Part of a small language model's weights: a variant of SOAP for these matrices.
Each number is 128 + 24 x the weight over its row's rms, rounded and kept within 0 to 255. Layers, rows and columns count from 0. Numbers have three digits each. The size before them is the row's rms in percent of the matrix's.

# layer 13 attention key, 256x256, rms 0.0982, rows 25-79, columns 128-255
105:159121148102177104120118111126160129137159170118117103179099133115127107087119151134093120154136186133131181143122131148102170122146136082102149147127109116142129179163114086127131117108125114162117108152120091152115105129146163120139098139127138148105087108133100148120112078121106121099116165120102093140097141083197108127092178140131134132108099131136147132136134152086104178158155
108:144116140129144097130124167062107115159127145094125116177168121085172116151145086151118115166162098106125122120104154105153138126158152126108176152122141147138127093134152114129093118117119094129118120132122122108101143088136111111168102149138138144106130176140141131120112104133165139170139181122138104154150153109144093143109128129120140106146107104107111143167161102141165112121140
105:102111157128133139108130136114136135168145162155161114114132144168130154097155107149124133116098120163150129138181132127168140123155095149126102141150099099105122160103142169110143159135148143107114106157111109113107107117117119138149102115114142142109135133110150086118089157114111106161090168092088136143132111112165141139122137161128114103144105098114123177105086125164132140133124
102:180105138140148104137125122114177124156172127127158110110121099133102161122123110150091152138095077083138134108133115121131105127110117127133094143081171134148145165116126165108092126134139137086159126078130130187126133125099117104129122136131090151081132140085093108114159134123166115119126150177163161113123149084121118148140117158137150116089155147134138154141115173120121148130062
105:168112081107130120131120093132156130160068149098193122154125087165164134132123101065169121168142115113087109091109119124109111108104115126095108167173142127128101160150133135141118144147134087145100102113137165123101125146124149150166174136153146145096076191130140147150131104141109139111130199184134131116120134097149124154118104154116098111126167137149124136108127127128139109138085
109:119071152193152104140132135138099183118109099124152114123074134113115137102114156137124153114136116133076110131116144149141107109135090142060144143133100139108142142155140135130152123166128103138088119132134154088111127096187142120122145132144146149103071160127104134155119086134128161168098156177116141108121136145157145100141112128106110076109132140112107105133090107122129134138165
107:141114120118152116148123196146133171159157150124143120115132104151152146125169113123100115124138124114183107127142090096140130162126137114122151135131135154161112123081118104144144126150103167154135135143090135111120140119124160144142132132168154131118137134211124140132113086146121132117098133134162092092156119125139169140136115156137084156156093132138137134142136130155160173114143
108:106103088136122115166110138135129128136101095120115165106135118123135083151133081108126140138096122109118178137130163131114141140129142144146110103121133144128091102143082138210109141159106129149168140156176112139097154111127152135119124110122157119083138183106122159133144087117126103125124153143138135113077093129163084133135151140146134143145123172143090108160128112161100076108114
105:110098173149100125084150107163160139159156094147153131083133085150157145151153129106164114128136118155167105148129135156137154119125120137126161134092123181105109090103147143110103128083134118095098116140085135112150099140098173059139111107169124131166063118113110105115082141173108115135129113129105122128140141127120136132192133128168113134110142146144117161146159148138113147150110
110:111086127128117125109130117103115101134125113144141132116130131128163119162117129078167090134148103116151138109116149149108109126120123102105127136149155096138126123085130130155177119111130150119091183098128156105118144143133057148115136056144122136081145157132115115101148138152125133165138129124133162139141152135159100103166118155119127194150124130131153128125156121170169134132167
113:108101183168140105140115118133129096128146149177115118093105145162194159123121127123112124121124111202148131142130130198122098104093106127140120114123133126139147122141161115113126154154118077139104089113106138125133090178130138161153105157101125187101104111093136104106153143127127127163122162116136155079123084111130116140140128139156122112126130112140128155098131128098128114114125
108:109136121103165132117116132094124148141123109110102143147137168097151123131157136139128147142109130169108160152153116118125149137094095153095104161108084129123112102173072100086141140096118127168128124124108130190096152129090131149154119130101181113131110092123108176151137129135114151102150134141145124151115109119155135157155133168133175087124140100164130151175144130088084134121089
100:099096132194101148109149113122147131143114111104132093142130122124083121152116135128129104101129130124150107117138132144145148159151106149163105127118118111146162121120148078116109105139112140169113098167154105179180172102128109137153141068147129170121127146151119107130116151098126137138144108143119099121135129136106139154134136111181108147105156139093119154127144117093115108128140
120:118089136151153138099170112089126101145144176140137155126139134103095130117160125151165147143101121158098120149127176115175134085094137142093099081149143153154147129133119132139136171147127163084124081147097120087116161149141129117132133144142104134102111127125134104153093090164116150149125106123134163151086139132130153087125115094087117146153108126111144101164184118155109124129114
107:117140126113130125115130118151135137107137151142109124114121116106160142129119127090164136114112118103102132124090131099128136156161169113115124124134113118141142120131106101120144116106139136096098134179150124103130112125099105150126123160167129155097100123130096144164143115127147134147141120129149103131126131113130134143171092115108157191150142153122114084146114167170137195141065
110:117148102119146093173098153113092153107126153139112146124160132145143099109154101116170115129156166135088133101078113123144119072135128109122131106152096091136109126096135130141112144144099134120149070153120150155130165175144147108089137148109130153131107119131136101149070129150150158124144157138155130160146126141082117110144123154126129168152114164142116140116137111143143136116083
107:114141091165149154106130108107098129127128158137140140118107142128140140121148113127167126140137117134176137121130156113167147179115107142170144159117119144169091129180100118111127159136105146159158119150117108130126164121140145113117150127129118121105146097122114124142154095118113100095144158149148118130134187141107138125132119095154119115142111112136092210181106186188098074152152
108:142160101124161122132099131123111112124126103159109106176132170132086161129119154119118115155124114148166127091088110145125155128097115120125088101135117111098074107165122171117175110136115135100092151133137122121130079119176111139094156125082162127090098112159125080112123131112196122133145128138102162092118144161146150123123175159112102107153154142112141154113106126104114153134167
096:170166130137117101106152126141150140095122170111073188134125099145136160135156123115111097086130150132121124131131120126125108122120115167130129150150148136136154102119110117176111118137119144115133065154112144123124173139153139151108113123118168099156139099144142134129137101148126106136088125111114170118139134108079159099110169086129175167117153125114166122150133141085119114146096
113:122134132136148109145146161156099120115142119146153122126192128125111125165104132109137111095118098111128101139188121122150124157131091154148104144147125117093128148155136135133103105127147103117105133107113113121166125122107126145117122119149099148142114107103096112125149174143119157132109157139139147109120127128171129145168153159109140121128120132107143122117122147105116167103131
101:109101133128091094104105129111140128114121095149118121121149130106158099158135079119131142165119130173158111129142113105115149141097151148136123144162134143123095092145112135113094131101122092094129181114101136159146107156124119162171105137125133134172114143124116141131118147119156098126162134117122103131134168112101145129186116185136114136158147077139106155120099111139139124097143
102:078133103099108111122132151102155137108160140139114150118098144130119096133122105139106137137104134126117105149157105170144127131148107175101133120146124145137102141100088102131103139112121137171113116098144114134116095098135113130086071147142086099052122149111112138114120161167128138140097112129109152127118130118119164186102084117124115153132105133111114120162150147116105106120155
105:146099126127091129123147118153105111143148115107137155122139098136096152131100147113190145187107090080092139165111146111137156115112147112117150159133109136167124084143139118152161097120130105139131098173075142138116164127111145106143160168159135109124150079119129117158152124118114097121137083121131142122130118149125085130144157172165128101162156136129122169105105155136140096159129
104:112148109084091125119128134126130127117142121106133154141130092081088140126129114109111149163154142132135133145160136126141116156135137180103145133138135124109103147139122182131140171151125116154145146149155108144131111094149103140114094138119145114103156089122141107128111116150152050151136129165123052093171133133093111176136111072116121154118142108105130107114154140091142121141128
099:135148147129135107141163152107136152099147168117134115123096139151137120111136144089132162144116123096113157098154107119128082109131160105094179136145136086139154126127104115108103115153083161116097136143108091119119150139145110135115135075119130094067103143168155139136155127115097129139122094147088084126118081123122078122106123089096123099130107155125139139129148133152085103132116
103:166107141104129158109103129117125119100134146123144099167142087119161108108155087090111149152133176122135112116111160093144180179123119108186130112137130117169150106135080117109135091100127107116135145123113134150150127104113161126135136146165119124127162138109130138113113114078092120119110113122112117105155115132098152106148092155130121100101119122106092159101095102137106154148131
109:114169128130120141089126071145149096149117106100121148141106111103124154142084140105086135102145104102117117138139132139165109112198173110087147180136152132137164136134116137115137106101124112111144140150109142114102124138105125108137061163169165114162138152130112151112107109114128152150168124127128093128106130107089124132117122107161112144114153148104103143124103137144154125124086
104:092111105097163110180111115145132091097095094148127126129098135194129110141135119131091134155128096132152083131154080156165121109118199121116134121151142129118160181087108129099124126122118100121108148085112111089102148134159134096111122125142112126112123154113135128112118115163095133183128160151132140142173085126124148123112121076100115151123129144148134114141109138166144128068149
096:105139145131131112173082149124129157102142115130094136116152093164133116167109098098139114155152138100165126166165132125144146162097104140140118139154160079122173110112118087149126135115109081108131117142130142147149122099189117122109172126118110113119138116120123146115115149098175154154091091102140134117136175159099132136113133116140097132103115126180081111116151111126116101125133
106:126110097093159117133106161177113111115158127139134082142119156134135162115101128138142129129150119112108144118130095087132152142127149148125167100149121110107122120145113154126134111172174143145190116111137163097084153141112137178168165121149116112155156161134126141132172103133165099125097147108078125132156122124115091142120154153112115110148112126107099132141095158124079145100129
102:091091087136135122132166125159131100155080125122141161093110092120121128136120143129128095128133165156108108116128106134123136153156145089134125124135160130149148150115140129133138131139107145113070123127140117127167109140091123147131088170130151149139150144133138119136173137097116119103119118119134125113126131131164126096149090120165078068095133110136109108138132149128128139119128
106:102152153099112106140098172143107124176108154138110137112113108136107137121138122129146126084129157134131119093173145136144120156080106147127124089133113122124118143140085134140130121149162107148129123107135157086112164121137144137127140131117119127101122091066124155114136136144160114135145111135162127134092143132107107124123119141163138130117117110147158099133128133099114093121128
112:140103133119138127147149146133145151113147155115124148148119106096122162132114184124165192138135135129125131105140106140157110111128114095133156106108125142091060138142106112136120129095136164156156113193120103085131106084115147130143065164129163111125112101080134112116130151163164085110118117154110075169125125129123139135121157081136162141116126136071098130153116114163128128122106
107:154142175120104147091131116134130143151143172126152134155121129139134123143156109116176169146148136140129094135135105115113131103117136104125125161129140157120149107123113170126157118119118110147117164106078126138142198114093143110101116091139123142137165106099135112118089100128141088143080106128102133120113094143130145135178138114134120114139152111134096101141139125131127097159117
107:108086115075066121114110117096186096133149167122135126166145092076123150152145165142101144118144099132130122141124163131151131108112095102120105130134134120124107149103139160162129164166118148139126112123121101133087097124172128135114130078148106146115133113140165083106106113136179107137136104130127136122085150142091193145133164130126115135140103093121103120161157132146107107151122
111:112142115128130126132094126105137142146090156088081122115119106117095182131078137107146113130117104140133122152145179127149114137114094143124147139074125100114138151140049115129128108115105110103129135094124107132125120101107135158167130111172105099090129052113140119126130115107109111160132089127150124129131108132097109146103118136133147133122132109128137115169129110133132091160109
115:194104115148119106141129141133133135122096093147118137081139122151127104153155129108130137142200087089135120149153116095140120140160126144096127127113175120159129151122129119135122102163164122132102116147092167174157126151131149143099138131115147128144140103145197099092165133102147142160154126096083147121158163078078163109132147134113151160117157137109103108114143111162126109145125
107:165137188097125133144102125122154171111120102119157115108131106153130142158135128093140123131117102106126147135117101122169120131160109126179160085108169090127123106134088131139120174175087159161155142165144141104145098104113117150137144112102122127111135095139120155134111161188119143172158126148146086121137145153106120136127122123151145133130120156103134130126117115103095118074128
102:079157116141149145113156132122121122135143135139093193118141101106138092127132093158109128084136191099114122131139118114120146116162142117156132147125130104129161170134097155103103122194189116144162120077164112149112120126125132084132152132115100133140156129121167114130120182099132168140116149138130152129130095102147120117209121118123135105134135151123139127125135122157118155095136
104:100125110122159126088105108151164131118140114124139131110129145091089144110138114157119108113103148094165150129164104143148107105157096148174136125088166107106120158165096155159154094155092158112116124117140149094102091096115116121143156128151144105105157107133114139176156108145124087084119142129134136152129126116132157115100099103084121139146131148121141100165154129169142159089116
109:125139103136156110124171127137059101115153128112160101105147126087102149097152075138132116118125125111131195172158105122156165127154117113147111106096148150134155150123139135117161114139129159134122139073122165146081148141146144122135134137106157087131187091156145121109123113114124144147131143140125124134136131107128125127100131088106139073133148147097122161119128120143125166128104
106:134157138104125117126143138164140125123154127114163159163111136119175143098124112155145112132112121165145112124123134136170173118148115110104135116118114150091120150117138114150113143114157064104135125169099137150127126091097127102143106150101071172146116127135158107142151160155132123113142144115121117151161139157157135144115115089122122153077123112109140132092128140135096195085125
101:105171132110133188131107093148124146131146129118154142141129141125088107105107168102099159118121125135114172122143147163135117080111111113162138130137122121148085118073127162154091094107107103168138088206095117158119139145104098137102084138127158159117105080131126133152169124140144120164115136143128168121152120075126165116102129138104139128150093167151121138083156138123131088143115
102:160097100122131113139121142135162119124137157127153043159120124120140140079110086132160124162156113074099111177147125118152122112123140186108135112099134149142107148172147133144100149174146154144132121107132129102172122106151134136109091167083135105127138159125137091121145100157140133117102153108137097083102152138156132119153108118103133113083101126108134164167118142156128148132100
103:095113118100155123160113177119157125122158129137128097116119142168130126141190129140157107050129091138133154131121147085126113094135142119138082141112081108117123125109128112119119126151135109130128120123102134139115113122085167143113087164136181124149152142143129140117095159113180147135144108117186090135115104099154100109112142090112161132120108173127145158117146108122130129151101
109:102125097165099136121107119120144127163139126134079126103118138150107137166139110122107144161125121157157114137157118102144094067144172098102129152123112120142131064133123127097107106148126143104158144098146140185182082151089147103130147152140111120169132132145151112122133118156182122113124140123150114101125108123193131117125137161100169106086135150146147103133101117165167146108104
107:135123089124139149109116093116118087114139105121123109138149116157095146181091105100110116172115157124121136139125073110111124118194159116157129141151149137084133102141130129143095149136175145144080127174095122165136150201113153112116106130158086156112161174126140159131102122112149125129164173145157138161109113133103146124157108216157113172103114098141108124111139125138114107159151
106:174108146137146120156118132137146137157114132139113120143129140087115076175142125138105098093150093149130144112114137171111114168155138167128125140123133113083116119111091110133126144164109131122143105160184125139130126105123160085101141118081073122140134109157087170086137153136124151094119090146112095146104116143085120129172137127136157126103113171104141137149107129154113148105138
107:144177117113128152152121113107146144135117114107109127104091173136087114169087108091121147195139084131136095119127106097126107107137130128154160108115140145117090140153116145096131116130097123102117129147146089155079167109157127171126115133133139124139108093117183141103149168124123138171131127142120116128113134142125138140175105113142133153112137131156134143135104112119134131124148
102:127140108134165187138112160119132127115184116128154143140160130082095107136150125106125133133131137113111169116062178109127081127148147115113105082175138117072095122134098112136091101164137141113160118125123117165191130112143131114105157147081161196092112141121168149161149120138129116103143074146111086136101082141137111133129089129118135137137156130086126129114118124111133094115137
108:141166101103116125125146134113096135157167136149145091122112179109106107166167134136134140178114139150137118119127102119115111137146117159143140150148139120098166084093089172123128146120141116187127117132122152105103135130094125157123145151156150093103096142133114132117113132163124141122153109138166092127159132146153152132158147123169125175138147144115141141152152094129110103108097
101:100107160111150136154110147147121140114134131127084116112146096109095182111145134108080156128101121125149105157108134083157110120129156134135154101082151161110129123086130147093125185154116142109125122155120078129103164079131119152183157143099105119180154107164120154113130169126120141148108121127122133093116109124136114125113165131100132137128123132126128127122113114133185084138167
104:090102165107144116159130140149103155136085109144092170139117122132093162150113116123069140132138129113121113134130172146132123101103110123150190131131095194133137110125132108158106096164108118117147147140113114148138121097112171133161107126097152116115135074154115140090136102130158140130107119099126168127129128110166147173119140133140148093108128162172125107145123160141122121143126
102:147106110122159143167141125173168113133133112120111112139162146121168126113123174106137089100116136152145167131157129060107114122107151158088137141093137151117096155116142174111125140124166161130130093081132127143167103155133121110111114137114120089116106138162136109138119096145154146162104125136090167139112141139109128112102147118170123112110110138130089147151115163144091100089119
103:131139146098134106123083150197158138119148131122109120118121148106190140110087125114117136137148130130135118092169140098102129136137130099112095126148100140136128102127158146132130139133163126101126172135149138164108141097105115111108105162135160143150156141160089082071141132139113122085116132108115133113150125091120136098134096075104109123150110117128130144143127111134133120117114
# layer 13 attention query, 256x256, rms 0.0951, rows 26-79, columns 128-255
107:129154153182116090122102131118121127136178136173147140137112128119146127089143101137111118177095113101102149099102130116155147100101142130112169118199138149145137112131096139147112144139098118127186110130119146143174154129101128135161133112126100130081142118105168147141139137112148153120118072135116111143126088145128164165151072090129102129150114149118156142123158147141154125149137
104:083140156132131121072112135138156131157085132126130145102105102124180136154166111148102103109170122130119098096139104085119160158135155083098102094100135095144106126106140123090134137121144149160166155122109151161124098144093125109134119132139164142114162142085180139097163151137125106130123133115133159103158093147125132141146149122146095164122116131136104210081122132135111117167096
098:119104144147169147100161159113133130120190117143112129127096176100177118107180123095154105133125083070146116115102126133121053190099115134100103139134126107106109133114114134099117127149149124111158158115130136153110121137137139120108121131108136141086118092122096069104163129155152122113142150103128150112134141113124138127124124145093126109095147144158137135070109114111160108120115
102:114111128148072112096111094151163126099134106150121111149123141160127168123130125084144116137138119120117149109128121115120077179125154139118170144187083131148126121116117140147091134130130130110132123110135121131132135178138123147135140109163146150147030089115144139107111127129100102142094104135128116144110101185110106148150121124121094092082124079148133105139127104151119173100145
105:094071154121124110138118166105089162134135119135181122084099131134161168177109125146142135089128183126083141200179114126068131122115140182142179100149147096138090117151137121116147125150123128120136140150128155155130144138130118159092181129147140131147123116160131121115128132113097115151088123126129150130096122137113085148118116143077125151128103122112108114147115151133112167130144
110:120102138101104139178143141153092140101111116165160157100154092118112168080104079117148148160158161117153117105131116100104124143137162157136128118112138165114126132087096117138141144110116196149102137071091126135148123133142135111125142114105134125164104125129121140125159113122162146113134147141101114127120117137131141171151157142138124179087114119143157127131150132129117110112130
104:122132096105092087191114131132098137121146105098123098137154102157140139124154096163138121132104086116106149076088119138109162138108142124139169155132154105114139148098112098117119125125090140128158077132153145138089096091147133143116116097152162179117135116095114103116124131147113138097153136124127132142101104107128106113096164126104101149102175124121067138138186100137106117117171
106:104158181082141113078117099085125107164153107141156145110097128183114126145133107123112144129131101180146127104150129116123141151108095116126126117082115154109118127100147121130098108145171127132092116095108114154148095157111132132164139095114115153170154149164160119138159131110109174121132136129120098121116194135126079151167110128114125130124137167151134126093141151120128091136135
109:108120150110111110114093116093146119138110170118091162099158139124123094125102134103112134087110137101132106143152148119134128121101139099122128093156158113139142121133154106110131133105122140119167121086105148108178151121133080119128142107119118155111110116155143126175177156108125116168132123143142160158150122099136114129160155142149133159169147157126110102132149110142109109111108
111:099073157130116162083111139118124058120121125116097143146111167109149132105157142113079099122113162137121084102172120146156122159124140125098100137130150136110147140133119109146137134140161110114119097107149091132146112125153134136060167100125125156119125142104139144132160140141142133120099165120150109117112096161123139110114131129166148088126114104099148135123127127132096079150134
106:115146140124154095143191147092151109128133129144125134130115119130159110140127093117193084149087136109097158114117097156103141115118120151111133190101129090151149126121095185126125143150127140171143158140113106111117098128145076119080128116124178103165103119153081140093133146143131126106159141096141059127123147125121119131144152172103143100140121131096131137151159130103114136136141
099:100150118168116155106115129096138089132081145148103115166128108136119095148120177142119181109115141141142108146159121141112131095158129112147114156133182104133134126112144130100103131174103139131127145165135122137163141125118145110100159088166122138161124140136128109119132140141126117150103134145096128104140107100124102116097106159136053142154131104118140117130123163116096130097098
118:143121101126139125139145126131151124148144123145102144111107096125133145160109126167140131092101153116151118127139142083106126114114148134130174083170136144130112103137137155102141174115119166110100131120127126102152130131177139117121109109111131111095092150145134125141139089105111120114136146127125117166059109131119100172144110075106124150136129112117121109129113127140140167143131
110:145157140122092130129127148158131094172170109178109138143132122157142112115123161131106174146132140139108146115115137153117119160130138123151067085128098130125138087116098171110093146127104128102105136109131108113148116141142131125133120134124120136071153129153102118215132140151143137137158124083107151156084133149122133116170151081136137170159140123178117071139106151122109138098125
108:131113127095139108181120111097127149093109121135124105139135114113103126126116178129151121125139107136125165122155112121130119118159112108111169083141134123125062062115133155138130118089140110092109102082095116098104125125171123134100095136127127166141160141141140150151107149116123152094163107125130140173087104174114140157112186075154116152096146134142104097136110129121149122087147
110:124137111138155116135107153127171147119141130123139106142142151103131131147128166122139123112075112146132108093106160147141099149139165134099162164119108162141101147161134118144116105130116147149119153110135130105070118131135093136102163094081167101148146112099145150124114126153079087142137152139135143119157129109143140172130096128107078128134160116117132147125089107186075157153170
106:152109126161166155163130123087087153137109147141170128131135109122140139120129124111138113089114098154124118141128109117157117124141155101163106093133112090123154143191121125130153138106163148147139113092136209144092133133141129192090153151110157116127117068171135156169152147109138130131117098079084154109143159123138130086095109151124117101129111121079140144140138146105107135160126
097:158125089111164165129084090107142088155123120118111114153125097108135182143134140123137143169166148117165117147138115131129122142154172134096122139109146164146116150123143120131112146127088117127095066186102127103118099142136131142105125086114128133132149150130124122137151160128143133085129108114125124161114154103104161111121123153169106188144094119148130146143101129128140109164136
110:132132160112175087103175151111113125165131114085131133098138173107102128105122093134128146115120138117116138130171132143063115161092153132117107135112141118090191099172136156124138156130144126167124108130121168099154128140142101112139129144135126108120155118094144153118149161123109137158107095106132123080116117096140145122129107134177108114107127144127125130135129113097165132123133
100:098133144162120119123133120128131084124115126146151149113127142107153120147110114128129131139149160174141146082130096138137106128091157120146088153094099184112153132130103144128136118144173097124148133093111152109109136122121163192119124135068122100136134146130083147090145139172127123104131140127154133149169144137115184113151118169131085136136084116154142139111178114106095084118160
097:082151113151156114171120118158135120159139111138117170123091128093136118140141093121110153130092130116130084098119054164141126152148161168165128150157157106152120120118116082131143143138175131104157143094101109112116122125146158096116120122115111081147152166154144108110119116078155104108110120141146098137121126130127121137098113096141122139148086134151107096100175093131097103118167
101:119101127152160146090157112103144148135135158121089097115117112147113178140134151129153151162128123148145112137118151072121108097093080069104157161149131162116167182143120140140102090136143116144145109112123124165088109143114149094172155122115119124128097153177124117102119136144140115104129153136126101111094162155122084132156113166111119114178140092155136101063105108120159102141153
098:126174156123169146171113099154132134111125091132108167163110115082130132135145128146105145107152154120110106124111106156134140111129164139163061123113114150121109115079105125119116172127106154206157138129130166176098125173148133129127169111112107115134141147140137095147110087141132115126104140139142093103128118101157131101137097088111083149104071128147099126110145132113132106116146
100:123125121163122100164121186110101148112176130151085132112127087145109121133125108115118151149124139144130135120143153110146068113148146112116105132155160176153105094126144114134113167125137178110133165122133125120081167142139121149104159134101095105104073168132122123124144136155098093095120140146090091106096110127151125110129098087155111151146108080112150128150164138148115100110103
106:086106122100124138084132086136110163115159156149126143143129110082161106139131137099117117169167115109149124094079125132170143129123135117165153152141120130136170131101109143142125093129171143164089144096142130156186123123109150129130157095115121100142159132076117128096087135153158090127146111191108092103159151134139189136126114159100141105131182127093123112122106111128125168117114
107:158136108093148138085101097122137107163153084174139173146157091125130127137095117144117104155121129140126139138134097140104137118123113090125113142122131129101146108102151134128118106100086157101102140177138148161154140154142107167162104148114111126106137112153155099171080108158138139181124081131153090090099105115148167178144120131131142132108153130173117083116107166132186137153113
107:106151128126103110112153144112121161160150136104139152112112178125100130157139113127092082104105124101108102111092105124106106112113130163126146154116131149160131111106128095089138138110132129132093156181119182107141071168092131141149184147124119139097100140118157076153105125099122144118154116089145139137135136133150107146147070111169168101118139164144128115126104112151164113125148
101:097118107102169150124151172157095098112096099167146142101111097111092107109123149141080124155133149156128086137128104158122143125095122093083123098165139128146121130131110146130141133136132100159085100135130115127134180146112128134160121127114157127156201084109091124136163140119134146114144085149170130130159123121112152124112127133147125136145129124130156090124136095137085124151153
105:089092133125075132176116141137139147112111125141151123115093101134142127135142151132137157115161104156097156112095132124135109085132114080181140117122117082115135123163112123115120089124128125108138108089171162123105127135108085158111196083103113122162130130149112124156114141139157146132114146052077133083159106145127165112145132137139151111148117098147099117139106130091102106110122
103:130113133125139156135186130125153121116095140157136132096112105102138158143072124110109128153126146115102151098178121111109118145102094147110165162142126085131151171121108130115078113109104127075109144151195123141110152111123138153156148162082146124102099143139138151112140144151123136101100112117100127087092119137119161125165119098134177105135120135165149121075164169133105125134136
107:131126134166128087151122112114089123150125092158190132141139131147087149111158101141172155166121179178086121138111140134120127180145102152112106129104106155109115110130134096124118142121091130156139110114121160090123118142148109125110135126161151117192166112096109099121155151135104155099141137093120129129142158148147140106106133176152130125126143128141178154147184156129135139171149
113:122110102126161163168162147121133113083129151119157178150135131140166153132189146140145118173119089122101100120114162176121152115122128093112127096087139172158134111138121109135115115115133153138120151146112090132094091152130116106135101154122148123110113133174126160160123105155119096120132165145097142104120095129126137071185186117127171169144135127122073154173125132140134098116132
106:125131140129174110157136148137112091155160125155140073143148133121117135104130101146166139185158130124149094141149155108159131084117105124132181166058126180150102089138127137116116120105140185147134149140065092140131140134126113114160100124122112136132101129146140101103160133137095090104100139150139093106122121124144141170130096123123102125114131103114139102121166121138147117159126
102:156107129163149139134116109103117099169140169146133154106130101126153194128133101144115169115142098129162089135129135119173148114120111123127082131107098132140132107118147130117107199094080169124145151108081134108108155145156098119146133113113148148140150089118151123127121101113142105159101183147099175126150115110110136093100117147121140101095129120092117115131161117164093100152170
111:129121133105119106151115174140142138128125113131113149203136130109097150146161141170111122141104114141154092162101163132104118134140142113158115175113148110120177104112062153127108137120129140142151096149108117129116113106119082140141169149111159110116133119102190111158134121125113118089112156155109094093112140113153100126130102147120151120097128159158130149167133119145145104145131
112:173092130123112111132162129100109114109099148103097137128116132153123143135145110095146124165109142141165145144131113110127099103105140134120075085131132147132081161190111145138114134124120123113149150132108117131160134102160145141139103106103143174190124126103137106172171135076138129193149139098108169137104138115143180112164129128133156168129136148130153119126154064168123115109151
108:119132146090132113134151166152155189119160115155124142145140069119116083138156141138106156146116127098160120146110146162120131143080139124133111154151145075105093096142025113137149151160108109125121137140083115143145138164124146139148145104126115113113104134088112114161142117168110156121153132168164128094150124110111132096163094121146128121125146133074114120170096103117076142156131
103:119154120143113115140130129159139122175152102151121108128107065122137125139134101109156155148124103135156164178124089118112138151140131117113124127106175152121148141135136141164127119173118106114135127113156131111138146143146131065138111138144165145074183116080117140120113156143142129201125134120115128125122134122129111135138082111126113110110155159118149137112127137151156123124170
109:135096101127072117126169141118166165176111147148136142122113149104099115136120151138113150119165149117121125137149132123163130135113160129123120123083127132109118109111116098109126143112117134147122103175128199139126155129080100113107134145097139128154141159106127130142157115151122112156139145116142125116109134067141080135142151128141183081148160150153120116178144155101121154124129
106:134091102156103062138138106114143138099118057143110145128129083063111083175130105164111110125124058132136119168089139115083159094196178165119121122145159148138144133115133127134119117149162170135114148121102137157101127160122130120135144144116104084137116151158123084099133148118134142171129102121156126081104117157105144133110112104145132140111108161087144123119130096123146149188156
108:114181122137143150089109108116153122156186103135156086151080147093152130128158125154118140137143103152135129132110147135147132092141147112102127141151148103104121106086164095148137114136140083088104163170143146119123097132120161121127117147140116084111119156133118140125078162185102134080111086126149087122160121152129148110132134119115071164125126103158107108093119157114096104125143
101:104161125128139124110128139167146127165121146130117138140138119123113151181128167118092142129087143100133150141165128148114104147134123106144107132096165086104151129119140162170113126133124160106130103135111146136087093145172105154088120123136092158099107115078151139135128079127136160118120183157164155122129105085116145147150108154173152111117049145105109098132160155150139107128098
101:108117126132123134169168153081085097119130080132176142112144112117136154077105142141133126130139092109125160157130158118110102104103209183150125134150159133140115137141118095083095134169130134110096100137081118112132132140123125141112102156103139140136123135093121110149158101094111115130136151111078135115110101139116131139144138080077149141142148142128094166131104098138156133141160
103:140113125063123126089142120106136120108077152093079138157143144151114161116147113151129139100151100108134144135076133140133166133124141136127112115122118145120129111088157090152160115148162093151101112117111108093143107174106119120068161148155107161118160160142135152138136135123152143119090145121113103117136101103106148091137144133097143140146149152146114166149105136154075142135134
109:102166112101113136132151127137115123133116162109106137150100154112144112115139100130103132146109118121105130128139082129120077104063123126104147133112119150111127143120116105112128097169184156093145134125118180140146121129123109100136086149106118131172129138121073115119163165141156170111158093120112080148124138140110124132153142125121140102069147162142153129142115105177105120147097
100:060156108122146105087129078114127155112158096129121143143125133148139117134160173113170127174132183114132147140129108096154123137127186125151083141131153120093123124131111114119145139147071146106171125084098131136115178131115150138176107092116137180119131148129107104099148092126140148119186132121123173144142128139140152101151099114114125175151082136149136147105116118145096156130146
106:094122093139131181152127110111173165149146112099077121144153125116163110120127136157119125128119083152106157129120091155164154143186166153105138114090091122126116138106129088108122069135106110155117112094145108144150126113143161118080113095141154147155105138165127166151112158162125125122112124110133136137102165129133108135149093152116150145104176119149122118121107134137168129091102
105:154152140083152112126139148070092161100129152102085139106192162080111082155151145128134179144096134124092107103171120133157099123113126104118109120112126145162078157127138111133134135134123133117132138159125141129117096124131153157118164165111102084112131078091171128101142108126159124122129108129115089097183158136080155087150057160130120147087127155125103153129111105151058157096153
100:189092105087109130128156087135161151103147086075130095102115131146136148171148133150127134117107116173126171125099163083106114119160148131158174141169164144093141133123165124101118126175118154150175117123114095127124116147138119115047090123130152151082121114124119110146139153123161124092137123116117118148116125147134157123105122106092101145140124090095125113163123173121129142086164
104:117191113137131103146139100155122099112097091164147092164138136151098125109146105100159154131120105152130136099152138121114106124100114127122122155112185167109115166121097113118132126121082102129099160103082115153127124120122184108178140126152110108141116176173109119094142113156121099105152142109141093147174177140105137128140148105147122106135122162102103138178120085155108102173141
100:133148171060097120157131139086082116122125141116086162139142103065141144129096132106075126129094137103141185159142131139129160157126143117114107105089132150111142106113093137081140159141110112136106133128139145109116148130134148125161137123135129100099150104128181133130153165094142177137146105092110140096143087115107131110121129147148126151134152119151155131123137145175145071137125
102:168085137100133174157130167117106126140103185146146157108124098066115113172133090141150136156131132122128108118132148114149129137146144151130164121168103145132132122112094117153080135125100121157120157098148148087128097120100110084109149149114124145140134176196167095099159129140130153137133115138126112106130104130102131113149142166155162128093133108170106124116199139160119125179111
098:110117142126136157136136162172100141121135094120133143159128132179187134130118140123144114124100108159110104139086067131140145114139160130118101123129134126150119191118124113134142147093170099120098111114118156159122095160141058120128136130085121111122109104134116139134150110145116165143102162087090150095140158206100157132149101102089130129159111129120129112166136168161125121119162
104:121117125130151129160121120101101146139120128152128151155141178135136145117087083072151106113167143168141090145138102093089126112163122155093153115076100144149135099100132142129100155099122145140147081122162124177107144099145107138088122119109085088153165122173083131138132128109095155135139134135100107108136105137158139141142149161078103131125132142135128121135110150138150076156139